Weights of a small GPT-style language model, trained from scratch on English Wikipedia.
Size: 25 layers, MLP 640 squared ReLU, 8.15M parameters.
Architecture: RMSNorm before each block, rotary positions, biases, tied embeddings, normalized queries and keys, shifted keys, capped logits.
Training: a variant of Muon for these matrices, 2070 steps.
Each number is 50 + 10 x the weight over its row's rms, rounded and kept within 0 to 99. Layers, rows and columns count from 0. The size before them is the row's rms in percent of the matrix's.

# layer 21 MLP down (transposed), 640x160, rms 0.0636, rows 424-467, columns 0-79
093:44 52 52 58 63 46 58 56 35 52 35 40 46 48 55 49 54 54 52 55 59 38 45 64 53 34 54 58 52 50 68 46 59 63 47 60 57 52 41 60 64 34 49 42 42 43 47 58 63 64 69 56 50 45 55 49 39 60 55 39 54 52 61 41 26 36 61 45 76 42 35 43 43 65 58 36 46 38 43 61
111:57 48 41 51 57 41 39 48 43 49 63 51 57 59 53 54 43 38 48 42 46 48 43 51 71 54 58 46 53 66 50 54 52 49 56 43 24 61 68 66 48 29 44 60 46 43 57 40 46 44 50 44 51 48 52 41 51 47 55 40 62 49 40 43 48 45 51 44 47 62 49 56 53 49 38 55 44 38 37 40
117:66 47 58 54 48 56 47 42 32 46 62 52 44 65 56 52 58 43 56 27 66 37 67 80 39 45 56 55 41 31 39 58 49 36 53 30 54 56 48 37 58 37 51 57 53 42 69 59 39 32 39 36 54 35 44 63 53 43 54 46 34 56 58 46 43 50 51 54 62 54 47 41 44 45 41 52 49 31 46 67
085:34 56 50 59 35 46 47 66 45 38 62 46 56 27 41 53 40 45 63 56 68 46 53 48 52 61 53 61 56 46 42 53 40 52 54 72 56 54 63 33 58 30 47 57 50 43 70 55 44 49 43 54 47 66 47 55 45 49 43 60 48 56 64 45 51 60 57 58 44 47 49 22 40 39 48 63 47 39 49 33
105:31 45 46 54 65 63 45 61 68 51 70 31 70 51 54 48 39 30 55 66 43 47 62 49 38 54 50 61 44 36 39 46 54 61 46 61 49 54 39 50 65 50 34 41 48 38 57 68 37 60 45 63 53 45 54 47 65 41 46 59 45 44 42 43 49 61 45 51 48 46 41 57 55 45 65 40 48 39 51 40
089:51 35 56 43 42 50 30 51 44 61 28 41 61 46 42 49 36 31 35 56 48 44 40 46 61 62 35 48 68 25 57 47 72 40 34 48 48 71 53 46 47 56 53 57 65 55 52 56 67 52 53 51 45 52 52 56 72 52 57 51 44 45 43 46 58 53 45 54 52 57 46 72 59 57 36 38 53 55 57 41
105:72 46 47 54 62 59 42 59 59 47 53 42 75 45 61 63 59 50 66 37 55 62 65 48 55 50 55 39 48 41 34 57 54 40 68 54 40 52 40 55 57 49 38 38 55 50 45 44 54 35 62 45 41 57 22 36 50 47 55 57 60 59 50 58 65 53 53 63 53 63 49 48 52 52 51 37 53 55 40 37
096:56 37 51 60 55 69 48 42 54 53 48 50 58 53 51 47 36 44 40 47 39 66 39 49 29 56 49 63 52 35 48 77 31 70 64 42 45 50 55 42 60 42 64 43 43 55 51 64 65 57 52 55 48 45 40 46 49 50 52 64 45 51 47 53 41 50 43 47 58 42 74 53 43 66 39 47 60 53 63 64
110:51 64 40 42 65 38 56 33 41 55 57 38 61 45 46 65 51 54 54 63 45 46 39 69 56 54 61 61 61 71 54 46 34 56 43 51 56 52 53 49 46 49 55 58 49 33 51 62 56 51 61 49 37 35 47 60 59 49 48 54 55 52 45 48 64 51 42 42 42 76 51 13 64 44 56 45 42 54 60 43
092:45 61 51 56 45 75 51 46 52 57 57 47 68 60 48 43 49 33 55 40 52 42 50 48 63 44 50 42 67 58 41 40 63 44 52 62 50 47 37 56 54 63 35 48 69 40 67 50 43 48 34 53 48 59 39 54 35 61 46 54 44 46 50 54 84 44 45 39 54 43 34 65 65 64 65 64 47 48 42 42
095:63 42 64 38 60 57 60 66 50 61 58 47 48 51 53 61 56 35 39 46 61 55 64 49 55 48 48 39 41 68 62 44 36 64 48 36 37 37 55 46 60 26 51 43 41 52 57 50 65 45 50 44 65 44 60 63 56 55 47 62 49 51 36 38 57 43 34 52 54 37 49 48 54 58 37 68 43 28 54 55
104:60 53 46 78 49 53 46 56 52 54 46 40 54 46 57 63 43 47 51 67 55 54 53 72 54 55 51 53 62 57 55 52 32 40 52 34 49 55 44 64 58 53 43 44 61 34 23 52 52 64 48 56 44 61 43 40 65 37 58 50 48 48 59 55 59 59 30 48 39 47 54 69 53 76 48 43 46 34 58 54
088:65 54 48 69 41 54 36 42 45 48 51 58 55 52 55 62 60 52 54 61 44 33 36 53 70 33 55 41 55 60 61 42 43 33 45 84 57 58 43 51 66 57 63 55 53 38 34 58 59 40 52 51 61 45 41 60 46 48 61 52 44 62 56 50 47 38 57 50 73 48 52 35 39 39 51 55 63 72 42 53
112:72 56 43 41 58 63 61 51 52 35 53 42 38 66 35 56 45 59 58 58 23 42 54 35 57 41 49 74 63 44 59 52 70 48 62 54 51 61 52 61 54 59 51 55 45 41 62 35 53 44 44 52 56 50 57 58 48 52 49 39 55 47 43 48 40 49 54 50 61 32 46 40 63 43 62 53 62 57 53 32
079:41 53 38 41 48 53 39 44 36 56 43 49 50 33 56 35 37 58 36 67 42 33 60 15 44 56 57 40 37 45 48 42 45 49 42 54 34 44 54 49 54 50 70 57 59 54 52 41 43 29 35 52 45 49 44 58 33 49 32 52 62 36 46 47 52 45 33 52 66 52 49 41 49 47 57 52 46 52 41 57
104:47 47 55 56 70 48 39 54 63 51 31 63 37 52 44 41 36 51 41 42 48 48 39 63 34 44 46 81 60 49 38 60 46 54 55 66 50 45 52 52 54 56 53 50 62 65 47 57 39 39 53 43 25 38 46 37 45 53 51 33 63 41 37 54 59 41 46 51 51 41 30 64 53 42 52 24 54 49 45 52
112:48 38 49 59 60 53 41 59 49 51 52 52 50 67 50 50 49 51 36 43 51 51 46 45 62 53 43 58 61 47 53 37 59 41 39 59 43 46 56 57 39 51 58 66 48 40 43 48 28 41 52 64 70 56 57 48 48 55 52 36 54 66 51 52 51 40 59 56 43 55 68 59 52 49 57 47 56 53 63 40
105:38 37 69 57 40 52 51 48 42 51 47 44 51 42 41 50 52 44 35 48 41 45 47 50 47 46 55 54 71 45 39 70 54 48 62 54 55 64 52 41 54 45 36 48 71 59 37 60 61 46 44 42 51 49 44 48 50 52 44 32 47 57 45 59 68 65 51 75 55 42 54 58 67 60 56 46 71 61 66 48
103:48 50 56 42 51 53 51 70 65 50 55 52 64 49 49 42 46 51 29 48 57 53 47 53 53 43 44 54 58 46 47 41 66 64 60 46 64 35 46 66 34 41 49 39 47 45 44 53 68 47 47 47 56 65 54 48 57 48 51 44 54 38 75 48 43 54 38 50 52 53 55 35 42 63 29 66 30 46 60 44
083:44 27 58 68 34 46 43 55 61 58 50 48 50 46 57 60 57 51 54 52 59 58 53 53 35 60 51 52 60 57 55 58 41 49 66 56 52 57 57 40 39 56 54 39 70 36 47 47 53 50 46 55 49 41 53 53 56 59 55 34 39 52 66 32 67 43 56 46 56 49 62 41 58 59 44 54 52 66 50 50
086:50 53 64 60 58 47 56 62 45 48 60 56 41 42 48 47 64 57 52 46 55 60 29 40 54 49 66 37 60 54 58 49 40 41 41 57 38 37 42 33 62 45 49 55 42 56 60 58 46 50 49 58 27 53 53 55 50 45 45 41 33 52 55 69 63 44 63 75 44 43 31 58 46 39 62 59 51 47 51 50
108:52 50 49 49 44 58 49 37 67 57 54 61 52 48 46 50 47 55 66 57 53 49 47 49 46 59 45 49 55 52 45 57 61 55 49 35 53 63 50 49 63 29 58 62 59 39 45 33 49 36 65 44 54 40 47 58 44 32 30 31 41 57 36 60 57 55 34 35 63 51 49 42 59 37 61 40 45 61 51 66
112:59 49 49 47 59 53 52 42 48 38 52 22 62 53 42 46 49 45 38 59 43 52 41 41 30 55 45 47 55 37 48 41 51 48 64 54 53 52 63 39 38 53 48 67 48 59 54 60 29 45 64 45 53 56 57 37 41 48 38 25 45 50 51 48 46 32 47 48 46 53 45 48 59 53 56 50 59 51 60 44
097:62 56 45 59 44 60 52 62 46 52 51 35 70 52 46 56 50 42 60 61 48 35 48 75 57 52 32 64 52 63 51 37 47 50 47 36 62 47 54 61 54 58 28 69 59 55 36 54 66 46 62 28 60 58 67 59 64 57 51 60 44 60 49 47 30 42 42 55 49 54 65 43 50 48 26 55 43 63 51 31
107:56 33 41 43 43 50 47 39 51 52 52 50 48 61 48 50 41 49 62 55 44 44 53 64 43 62 51 60 58 56 51 55 74 57 51 21 35 48 55 59 47 45 29 62 48 45 44 36 51 38 42 46 61 46 50 39 60 52 63 39 53 53 51 49 51 63 40 31 61 47 56 63 51 37 57 39 49 53 51 48
091:47 46 55 40 75 42 58 56 71 66 53 53 40 42 65 61 65 56 62 57 64 29 32 47 63 47 43 56 66 49 37 46 47 52 54 70 34 60 36 59 52 42 47 32 68 46 26 45 62 41 36 46 45 42 63 58 61 55 52 46 53 48 46 34 49 48 50 48 51 50 58 59 49 47 57 31 32 48 34 64
090:36 70 54 48 41 55 29 52 51 55 44 46 51 57 62 50 51 43 51 51 34 46 42 46 54 51 62 55 33 56 62 35 43 59 57 49 50 31 55 62 51 45 56 58 50 52 56 53 77 36 54 40 24 67 54 49 53 42 40 55 30 62 57 50 59 46 50 51 46 56 58 55 46 59 45 60 62 64 51 50
089:46 59 57 38 64 55 56 65 40 56 61 43 51 58 43 51 53 54 41 31 73 49 40 40 45 56 56 48 42 34 52 56 34 67 57 53 39 53 58 46 52 39 61 53 55 53 54 38 42 45 41 56 61 60 40 29 70 53 41 49 45 61 51 65 49 49 48 42 44 53 40 40 52 54 64 33 51 52 54 62
096:39 46 51 35 44 48 48 63 56 44 57 46 53 68 57 58 44 48 48 38 41 57 48 40 38 44 56 77 45 60 41 39 61 49 43 59 43 45 65 59 44 74 36 52 64 54 43 59 41 39 40 50 26 51 53 69 32 59 54 39 36 55 35 44 47 54 31 50 47 48 52 65 56 43 62 61 52 43 51 41
092:47 46 46 51 57 60 50 43 24 45 50 54 46 31 52 56 40 57 64 45 45 48 40 42 39 44 45 48 62 50 61 49 48 38 53 47 51 45 42 50 50 53 65 31 49 63 42 68 51 40 41 65 54 58 62 64 67 56 66 60 47 50 72 36 47 33 55 44 65 53 41 57 51 60 72 50 54 54 52 53
090:53 49 35 35 53 43 59 55 42 51 51 57 52 41 75 55 72 46 50 44 54 53 36 56 44 48 41 60 64 66 66 67 59 60 61 51 63 38 53 51 46 36 56 57 44 57 65 43 46 66 43 67 60 51 56 45 58 51 52 54 56 63 58 42 34 59 50 43 57 53 35 56 54 43 46 54 58 39 53 65
116:59 44 47 57 39 44 53 57 43 59 53 49 47 70 59 53 55 42 37 47 49 40 48 47 45 62 50 43 48 62 35 69 65 53 45 56 51 42 41 35 41 53 53 30 59 51 58 35 60 56 45 55 62 49 64 42 60 57 45 70 57 59 33 71 46 62 65 47 44 48 50 61 60 50 33 56 51 55 50 62
097:60 58 66 46 72 39 63 74 45 35 50 61 38 65 54 50 32 43 71 45 52 55 42 53 32 70 58 57 46 66 55 31 46 54 64 45 54 38 44 45 39 33 32 43 42 50 44 59 60 43 47 58 40 44 41 60 42 38 51 49 58 45 65 45 61 57 66 48 50 53 43 65 45 56 73 38 49 35 55 62
104:61 52 39 42 40 37 59 53 60 47 47 44 54 56 52 57 54 33 59 38 37 75 51 30 30 53 45 35 39 52 53 34 48 46 63 52 46 56 55 51 41 65 47 54 54 34 63 56 41 50 45 56 47 52 43 43 29 45 52 56 58 46 60 57 49 57 53 38 75 41 68 39 57 42 49 45 63 63 57 49
100:65 26 52 63 33 52 51 40 61 60 45 38 51 34 53 39 56 63 54 69 59 45 54 56 64 66 50 54 23 72 59 44 57 55 39 45 67 39 56 44 49 53 60 51 61 69 43 60 29 55 44 31 53 53 52 57 43 36 42 44 48 69 42 54 54 63 47 62 56 57 40 62 48 66 61 61 35 60 45 54
079:47 51 43 56 68 79 63 48 35 56 59 44 71 71 58 48 33 62 45 61 51 51 50 48 39 58 42 43 43 61 60 55 50 54 60 56 54 55 34 49 65 49 45 54 44 37 45 43 58 46 46 56 41 62 73 50 48 57 39 49 64 38 48 45 37 52 59 51 55 64 55 80 44 82 38 53 37 43 53 43
099:37 46 51 56 60 57 58 69 46 53 54 58 53 65 40 42 48 40 46 51 60 40 67 59 47 36 54 45 46 45 56 45 62 57 37 34 50 49 41 71 44 41 49 48 35 33 44 40 64 47 50 55 48 39 53 43 61 44 38 47 56 57 37 78 46 50 34 54 55 63 55 20 49 80 52 57 58 57 44 69
113:51 64 63 42 50 42 52 73 52 50 38 44 50 39 40 69 56 50 54 43 55 48 56 44 55 42 50 45 38 60 45 50 69 50 36 42 55 43 56 27 35 41 61 67 57 55 44 31 53 35 59 48 35 33 50 46 34 56 52 45 47 52 57 63 57 63 53 72 50 43 55 61 56 35 52 49 43 52 65 50
095:64 54 44 44 42 61 53 48 46 44 55 37 50 43 72 40 62 34 30 48 25 50 61 81 58 50 55 56 53 51 43 38 65 49 41 57 67 42 61 31 37 42 49 60 49 43 36 50 37 54 57 60 31 50 46 51 43 39 53 45 39 49 53 47 56 73 52 42 34 42 61 58 49 55 64 53 55 49 48 41
081:57 48 38 53 53 69 34 71 59 65 63 52 46 71 56 70 57 58 60 61 37 57 41 55 59 63 66 63 52 43 52 56 46 39 64 57 61 36 33 71 44 37 67 56 54 49 51 59 49 55 55 43 54 33 53 37 53 52 41 49 49 46 49 48 37 56 39 58 57 33 38 60 35 43 40 57 35 48 49 44
097:55 62 46 43 44 53 52 39 52 44 52 53 55 76 35 49 43 65 58 45 49 54 46 41 55 34 57 47 52 54 47 45 56 64 66 42 57 33 34 55 64 53 51 57 41 60 58 53 68 68 56 57 38 65 51 49 53 60 62 46 62 32 52 43 41 59 49 36 54 53 40 44 51 63 50 45 70 44 40 58
109:33 47 41 55 55 62 52 49 56 46 47 38 40 59 44 57 49 47 53 71 52 44 32 58 59 47 37 36 53 46 38 42 50 50 52 54 50 65 57 41 51 34 68 57 60 46 53 46 31 33 55 27 54 56 55 40 52 37 16 66 49 43 49 60 54 60 38 48 56 46 54 47 58 47 61 54 66 49 62 34
103:57 65 64 62 51 60 57 47 57 38 52 45 54 45 48 60 51 45 62 50 37 62 55 38 52 60 32 54 45 64 46 42 51 61 53 36 45 51 38 67 49 66 53 34 40 51 42 33 54 53 36 51 43 54 52 48 41 80 49 59 49 42 63 57 59 57 44 45 50 43 47 52 35 50 28 70 52 49 40 56
089:41 64 70 57 56 57 37 64 46 79 51 51 29 57 43 41 51 63 49 51 49 53 55 38 56 61 33 38 45 38 49 65 57 54 49 60 50 34 38 64 33 51 41 46 40 55 55 54 41 76 48 41 58 46 34 45 52 39 47 43 65 57 52 59 46 40 56 54 57 60 59 44 62 57 59 73 42 56 60 54
# layer 21 MLP up, 640x160, rms 0.124, rows 425-468, columns 0-79
108:51 70 41 42 40 59 38 48 60 58 41 55 53 51 41 66 54 61 43 56 72 48 48 57 57 49 48 69 59 42 26 39 58 51 40 59 71 26 53 67 55 55 41 36 57 51 52 66 57 59 55 65 57 34 67 49 53 53 42 41 46 59 54 54 50 39 59 42 68 38 38 57 46 52 53 36 40 50 49 46
117:50 48 41 51 56 34 50 48 47 40 55 60 45 52 57 50 50 74 63 28 62 66 45 33 57 67 26 55 48 45 44 41 56 44 61 71 47 57 53 57 53 61 47 36 59 43 53 60 51 34 50 54 46 51 47 38 58 37 58 44 49 76 51 51 57 40 63 45 53 41 49 59 63 57 58 59 52 30 45 37
092:49 58 38 51 38 56 47 62 60 48 51 38 57 60 43 50 58 48 59 43 48 48 52 66 64 65 62 68 67 63 69 65 49 40 64 46 48 47 55 49 33 62 37 58 59 41 52 49 47 49 53 54 43 41 35 54 48 56 69 75 31 57 37 63 43 55 52 27 66 63 62 45 68 58 53 49 51 48 50 32
103:67 38 57 60 51 76 43 49 45 44 47 23 51 52 37 44 47 52 40 51 44 61 37 57 58 46 35 51 49 59 36 61 48 46 55 53 64 41 50 65 64 67 58 49 53 33 52 51 57 40 47 37 53 52 72 64 34 40 66 58 55 53 52 45 41 47 45 45 51 57 55 56 38 45 27 63 33 48 43 38
095:55 38 47 57 59 59 41 41 52 50 53 49 55 36 46 35 48 37 49 46 57 48 45 46 56 43 65 60 33 51 52 45 50 74 31 63 45 43 57 46 43 57 45 54 36 42 61 64 43 59 53 55 46 66 43 51 47 59 47 50 41 59 54 70 64 52 50 66 45 56 45 38 56 41 41 71 52 38 55 39
105:35 44 33 60 46 47 50 69 49 71 41 43 56 38 45 39 36 53 48 40 46 47 52 52 58 52 48 57 42 48 63 48 58 60 43 37 68 36 38 63 33 47 50 43 57 38 58 42 47 52 52 47 45 61 70 71 64 41 63 42 41 49 52 41 50 73 53 49 44 37 45 53 41 69 47 56 50 47 53 45
098:35 66 45 32 39 48 40 54 55 46 58 37 51 76 38 32 43 47 61 55 58 49 42 40 55 49 52 62 60 33 72 33 37 69 51 43 54 46 53 60 56 47 55 49 45 57 47 56 52 35 36 52 66 51 58 48 51 37 57 30 54 53 36 57 52 58 50 58 41 51 39 49 58 44 49 31 49 53 43 52
100:47 49 65 51 38 53 64 59 38 59 51 55 36 39 43 65 31 47 38 56 49 62 65 57 48 37 38 40 44 65 54 47 53 44 34 55 45 40 61 51 44 45 47 53 37 51 62 52 48 59 69 50 43 49 53 42 48 50 58 57 66 52 48 33 47 27 50 56 64 39 68 70 48 43 39 57 58 52 58 58
094:43 64 40 47 53 49 52 32 58 62 41 47 61 44 47 65 40 56 60 50 58 42 41 57 37 36 42 48 31 55 26 71 50 34 44 38 48 46 57 45 43 61 54 45 50 54 52 48 59 62 59 47 50 51 45 58 44 40 38 32 48 47 49 38 48 43 65 54 39 53 41 46 52 33 29 53 63 58 43 42
101:46 60 48 47 50 41 58 53 46 62 48 36 64 40 43 57 47 51 70 53 45 52 42 57 34 65 47 53 50 41 65 54 54 67 46 55 45 53 46 39 46 55 57 52 39 48 52 53 44 40 74 11 53 54 52 37 39 50 44 74 53 58 60 62 55 41 52 47 49 63 59 67 40 52 42 58 37 44 41 59
104:63 50 47 56 64 64 56 60 59 62 44 56 59 64 46 47 46 43 44 55 58 69 49 49 51 46 55 47 37 43 53 48 45 45 72 49 46 57 41 50 52 48 51 39 72 53 40 54 49 33 42 27 46 61 59 53 60 62 49 59 56 64 50 53 64 48 57 43 57 64 47 68 44 31 46 49 29 53 48 33
094:57 74 64 38 45 59 34 58 36 38 61 54 62 54 62 51 45 72 58 54 47 51 50 41 61 49 54 51 56 44 50 56 56 66 53 45 48 52 74 50 45 60 49 45 41 57 63 57 59 36 70 38 55 67 58 52 64 41 51 49 57 22 68 56 52 62 63 52 43 52 61 43 52 58 51 43 47 46 55 83
106:46 61 61 53 67 60 45 48 26 40 43 60 58 41 54 50 61 55 46 39 48 52 52 41 38 65 59 49 48 76 47 42 37 46 49 44 29 52 64 52 41 46 33 43 57 59 57 62 48 48 44 46 48 48 54 44 49 76 60 65 48 45 42 34 47 67 42 49 55 54 32 43 44 47 55 64 43 53 63 46
084:53 64 52 58 42 46 44 64 53 47 53 31 52 34 62 43 65 61 36 61 42 50 58 40 39 52 41 58 30 42 43 68 51 59 52 55 42 66 69 39 40 32 53 47 56 67 53 52 54 57 52 47 54 50 34 51 39 49 57 49 40 35 49 35 55 47 51 35 41 38 61 55 64 28 66 45 50 51 46 45
104:46 60 54 56 57 73 57 44 34 53 43 62 50 53 59 51 39 38 53 32 46 53 67 38 50 50 50 45 43 64 49 56 41 48 38 57 48 41 55 36 41 53 70 32 73 56 45 37 49 54 60 66 36 77 52 48 64 77 50 58 54 61 48 56 48 57 55 48 59 53 59 52 53 50 35 54 52 70 53 59
105:73 51 54 46 49 48 31 39 41 64 62 45 61 57 51 35 66 31 54 46 45 61 53 61 33 49 34 37 58 55 47 41 60 63 55 39 40 50 54 55 49 41 55 59 29 36 58 52 33 45 42 52 47 39 36 55 49 64 74 39 30 33 49 41 43 54 57 43 43 54 61 50 49 42 50 49 52 33 38 60
107:43 50 40 46 36 53 47 42 42 48 45 42 26 57 34 59 42 60 54 56 62 52 35 32 34 46 59 50 51 37 45 61 47 52 61 42 49 61 64 48 48 48 57 53 43 52 46 59 49 61 42 24 42 57 47 71 57 59 65 53 58 59 45 56 41 42 48 55 40 59 52 28 44 65 63 56 50 42 51 52
101:70 54 66 56 48 46 50 42 58 65 39 53 50 45 46 44 48 59 43 63 43 31 46 48 57 67 58 57 61 67 41 44 52 51 47 42 39 65 32 62 35 58 61 52 70 30 51 50 48 60 43 66 54 48 40 43 70 39 59 50 46 45 51 47 59 47 59 38 57 37 65 45 25 53 61 25 57 52 63 61
085:54 49 65 22 58 51 53 45 41 62 54 63 55 52 47 49 58 48 39 56 45 29 46 46 33 56 59 50 47 50 45 57 51 61 29 41 30 71 53 62 46 25 50 52 50 33 59 49 48 59 48 39 37 66 48 52 58 46 46 63 71 43 43 53 49 59 51 62 49 52 55 54 54 28 34 51 50 39 49 37
083:57 40 49 49 57 33 63 34 70 49 50 58 67 26 54 65 46 65 55 53 53 54 41 49 41 42 67 48 33 58 59 43 55 32 54 53 67 43 57 52 54 58 68 49 41 53 51 65 38 46 56 59 45 50 50 50 42 46 51 39 52 59 59 45 42 57 49 47 56 48 43 48 23 44 44 32 39 31 59 49
108:44 61 34 58 44 47 40 52 52 42 49 56 54 41 43 55 44 44 40 36 50 29 52 47 50 67 57 68 61 49 40 59 53 43 65 35 25 43 50 56 52 56 55 45 40 42 44 62 76 53 64 76 39 51 46 55 61 54 43 50 56 57 26 48 37 47 55 49 62 39 30 43 49 58 56 51 49 46 42 57
110:50 38 41 56 54 50 47 38 47 52 36 58 54 55 57 55 54 67 54 64 41 43 63 45 47 58 57 49 37 53 53 49 64 61 46 55 49 51 31 28 68 60 44 64 44 42 50 56 48 76 45 67 50 56 40 43 57 58 56 57 52 42 64 36 56 36 55 47 56 48 56 69 57 50 61 38 69 41 49 41
101:56 37 44 54 57 26 52 66 56 56 30 59 45 52 48 56 59 50 53 41 42 50 59 61 54 54 66 39 71 59 38 62 44 43 36 56 65 51 44 43 54 43 56 60 50 50 41 78 47 63 53 28 46 48 52 46 62 35 51 66 46 67 64 50 56 41 51 40 58 55 34 51 42 54 64 58 63 65 60 63
109:52 54 51 48 41 30 43 35 47 44 39 69 50 41 41 39 53 53 54 62 52 43 58 59 56 45 40 27 57 42 50 50 48 53 55 52 56 56 42 40 39 65 58 60 42 37 61 57 68 53 54 51 48 31 46 54 70 60 44 64 41 44 61 49 61 49 30 54 54 44 40 56 56 68 55 57 50 47 38 58
099:57 38 48 64 47 65 67 60 37 52 69 49 31 56 50 60 48 28 54 63 51 35 46 45 45 77 59 56 54 39 64 52 53 50 41 45 63 58 47 33 24 67 60 44 59 50 47 54 57 68 50 47 31 45 58 48 51 62 49 51 72 45 55 64 38 41 50 50 49 61 63 58 46 39 55 54 55 58 58 40
094:65 48 38 45 43 37 42 43 55 56 38 59 63 47 59 39 41 46 46 71 45 47 63 44 63 47 62 40 60 54 43 53 56 36 64 60 61 49 46 37 61 47 61 46 64 47 46 52 48 41 44 50 62 64 34 58 51 50 44 60 60 48 54 37 46 46 66 47 54 39 53 49 78 38 72 55 45 52 44 38
090:49 59 29 35 34 40 38 47 44 38 50 55 30 63 45 44 49 51 52 53 65 39 36 64 60 45 64 42 48 57 61 48 60 58 37 52 57 50 46 51 38 45 52 53 31 38 60 56 59 57 51 65 39 40 37 42 50 19 50 61 40 51 47 31 58 52 57 45 45 58 31 45 48 55 44 34 47 62 48 71
103:71 53 31 49 44 58 60 55 36 53 51 50 53 46 51 60 53 59 45 47 46 48 42 40 46 64 50 51 47 53 55 50 43 52 47 44 37 51 51 60 54 52 35 37 40 51 65 55 34 49 53 34 68 46 51 74 49 63 45 47 54 68 50 47 49 54 67 41 55 39 29 59 56 55 64 53 49 54 41 33
098:60 52 60 44 30 49 45 59 39 71 45 53 64 54 50 37 50 46 56 52 64 48 52 44 43 38 48 51 58 71 47 56 69 39 62 40 63 34 46 64 50 63 63 43 39 55 38 37 45 34 56 57 61 55 57 52 42 60 36 50 52 65 54 58 41 33 37 43 58 57 60 29 37 45 51 41 54 70 52 58
096:52 50 44 32 59 53 27 39 50 60 56 52 46 27 46 41 60 50 54 41 45 57 48 52 58 39 50 55 51 38 57 70 39 41 40 60 53 43 28 58 56 60 38 73 58 67 65 47 57 55 39 60 46 59 59 48 22 60 63 39 58 48 52 37 48 49 56 44 35 68 38 40 54 54 44 59 58 47 60 43
100:55 50 41 46 48 57 35 61 59 52 52 35 47 60 46 49 40 46 59 48 59 61 38 60 47 43 28 38 50 66 39 38 57 37 49 59 29 36 53 59 46 54 38 31 49 58 60 69 40 60 60 57 43 66 49 25 55 47 55 53 40 48 31 60 44 48 43 47 32 43 50 50 64 53 39 58 41 63 53 60
105:56 60 48 39 71 64 46 49 58 57 37 60 49 36 37 65 49 73 47 53 42 47 53 57 48 53 57 61 67 43 54 47 62 36 51 63 45 41 69 74 51 48 44 58 41 51 52 50 55 40 59 52 52 74 24 56 53 33 53 33 43 49 57 50 51 27 57 40 50 33 49 51 35 48 50 49 64 54 57 59
110:48 46 50 56 52 56 48 48 49 48 58 63 39 36 44 48 55 71 39 32 72 47 34 59 44 46 61 52 65 71 59 36 59 47 50 55 31 60 56 44 48 65 60 52 62 38 51 51 61 39 63 52 56 46 62 31 49 47 58 39 52 58 58 50 67 54 56 44 53 55 44 67 45 51 40 44 46 54 70 64
102:58 62 48 59 52 31 58 59 48 59 66 39 45 61 64 41 41 41 62 65 35 61 45 54 25 47 46 59 50 47 39 62 29 46 47 39 34 48 51 55 50 60 68 41 64 36 50 42 55 58 49 72 59 58 49 44 44 50 64 44 60 36 60 49 50 55 64 46 52 67 46 53 38 53 36 58 17 50 51 48
082:43 47 40 39 44 46 53 63 47 46 55 46 43 69 58 46 44 59 73 41 61 37 58 52 47 54 36 43 51 52 68 50 59 35 44 50 40 49 55 43 38 57 57 53 38 67 52 27 46 38 58 45 37 54 41 42 59 40 37 56 46 54 43 37 71 58 51 60 50 55 57 51 57 37 50 39 66 40 35 60
101:34 51 51 62 56 49 50 47 58 51 50 47 41 58 27 55 58 66 51 53 45 57 39 51 60 28 59 29 46 53 67 60 51 54 53 49 51 49 35 56 38 56 18 58 42 42 40 66 44 51 51 62 55 53 53 53 50 48 58 50 56 48 79 51 64 73 56 52 53 50 35 45 39 52 50 50 31 67 52 42
109:60 51 56 51 56 53 24 47 32 49 40 40 44 53 46 47 60 61 44 46 38 60 37 34 38 64 42 64 56 54 61 68 43 47 69 50 47 50 72 37 42 46 69 37 43 51 62 56 58 51 49 67 52 56 56 72 40 53 49 50 61 34 47 62 52 63 61 52 48 44 68 47 36 42 34 49 46 56 52 63
096:57 35 43 35 50 54 55 36 51 56 44 54 34 57 42 56 50 54 59 49 52 52 57 64 39 60 65 49 66 63 52 42 67 30 42 63 38 78 66 56 53 53 45 47 55 45 50 56 60 60 44 54 44 42 45 44 66 60 69 28 61 75 43 76 45 33 57 39 59 63 57 56 48 51 52 56 47 55 54 60
087:64 39 32 43 44 62 51 45 46 59 48 59 54 42 62 34 63 59 52 63 55 68 44 37 42 68 43 35 63 58 44 61 60 51 44 57 62 39 43 56 32 54 48 34 58 55 40 45 47 63 46 61 51 45 56 61 63 46 58 30 60 60 54 54 64 56 74 56 66 40 49 46 44 58 59 51 52 44 38 54
101:60 36 45 44 47 52 35 53 37 38 69 50 63 55 30 55 27 68 58 57 61 36 47 61 33 51 55 42 48 43 28 44 61 59 40 61 54 38 46 44 54 56 47 49 53 40 62 41 67 30 54 56 30 39 49 71 51 57 58 49 38 48 55 62 48 57 49 42 40 47 44 42 49 63 40 47 48 49 48 57
111:51 49 37 71 53 59 50 81 58 57 57 45 66 57 29 47 48 55 41 50 51 55 47 57 59 40 47 50 65 42 26 43 50 70 55 66 66 59 34 52 42 41 43 38 53 46 53 68 57 48 39 54 53 60 47 58 44 52 48 58 45 51 39 57 41 40 56 57 62 48 34 44 51 55 45 25 45 52 49 38
106:52 44 59 49 51 38 62 39 33 64 54 57 36 62 49 52 50 47 33 55 37 46 75 41 59 57 52 52 35 34 47 57 52 44 56 57 58 44 38 61 46 38 49 68 55 55 34 42 45 57 63 52 51 56 56 43 58 45 34 52 64 48 44 40 43 55 49 39 50 56 46 42 53 36 55 60 72 51 41 50
101:54 54 28 38 37 51 65 68 46 62 56 62 37 50 41 48 34 38 57 55 48 41 46 48 54 82 64 67 41 43 53 50 63 66 53 43 44 50 65 53 54 48 64 45 70 34 56 50 55 38 58 34 42 52 55 62 38 52 43 44 56 50 47 48 60 45 43 23 51 61 47 45 45 63 51 40 41 63 56 52
109:60 50 54 46 45 49 37 67 53 68 59 66 57 41 55 41 40 70 47 50 54 35 49 43 50 60 40 67 69 45 60 72 45 57 47 57 49 63 52 56 53 36 48 58 52 58 57 46 45 44 61 40 42 53 57 45 73 38 43 29 47 41 39 55 61 43 54 27 54 36 64 67 48 37 49 45 33 70 45 50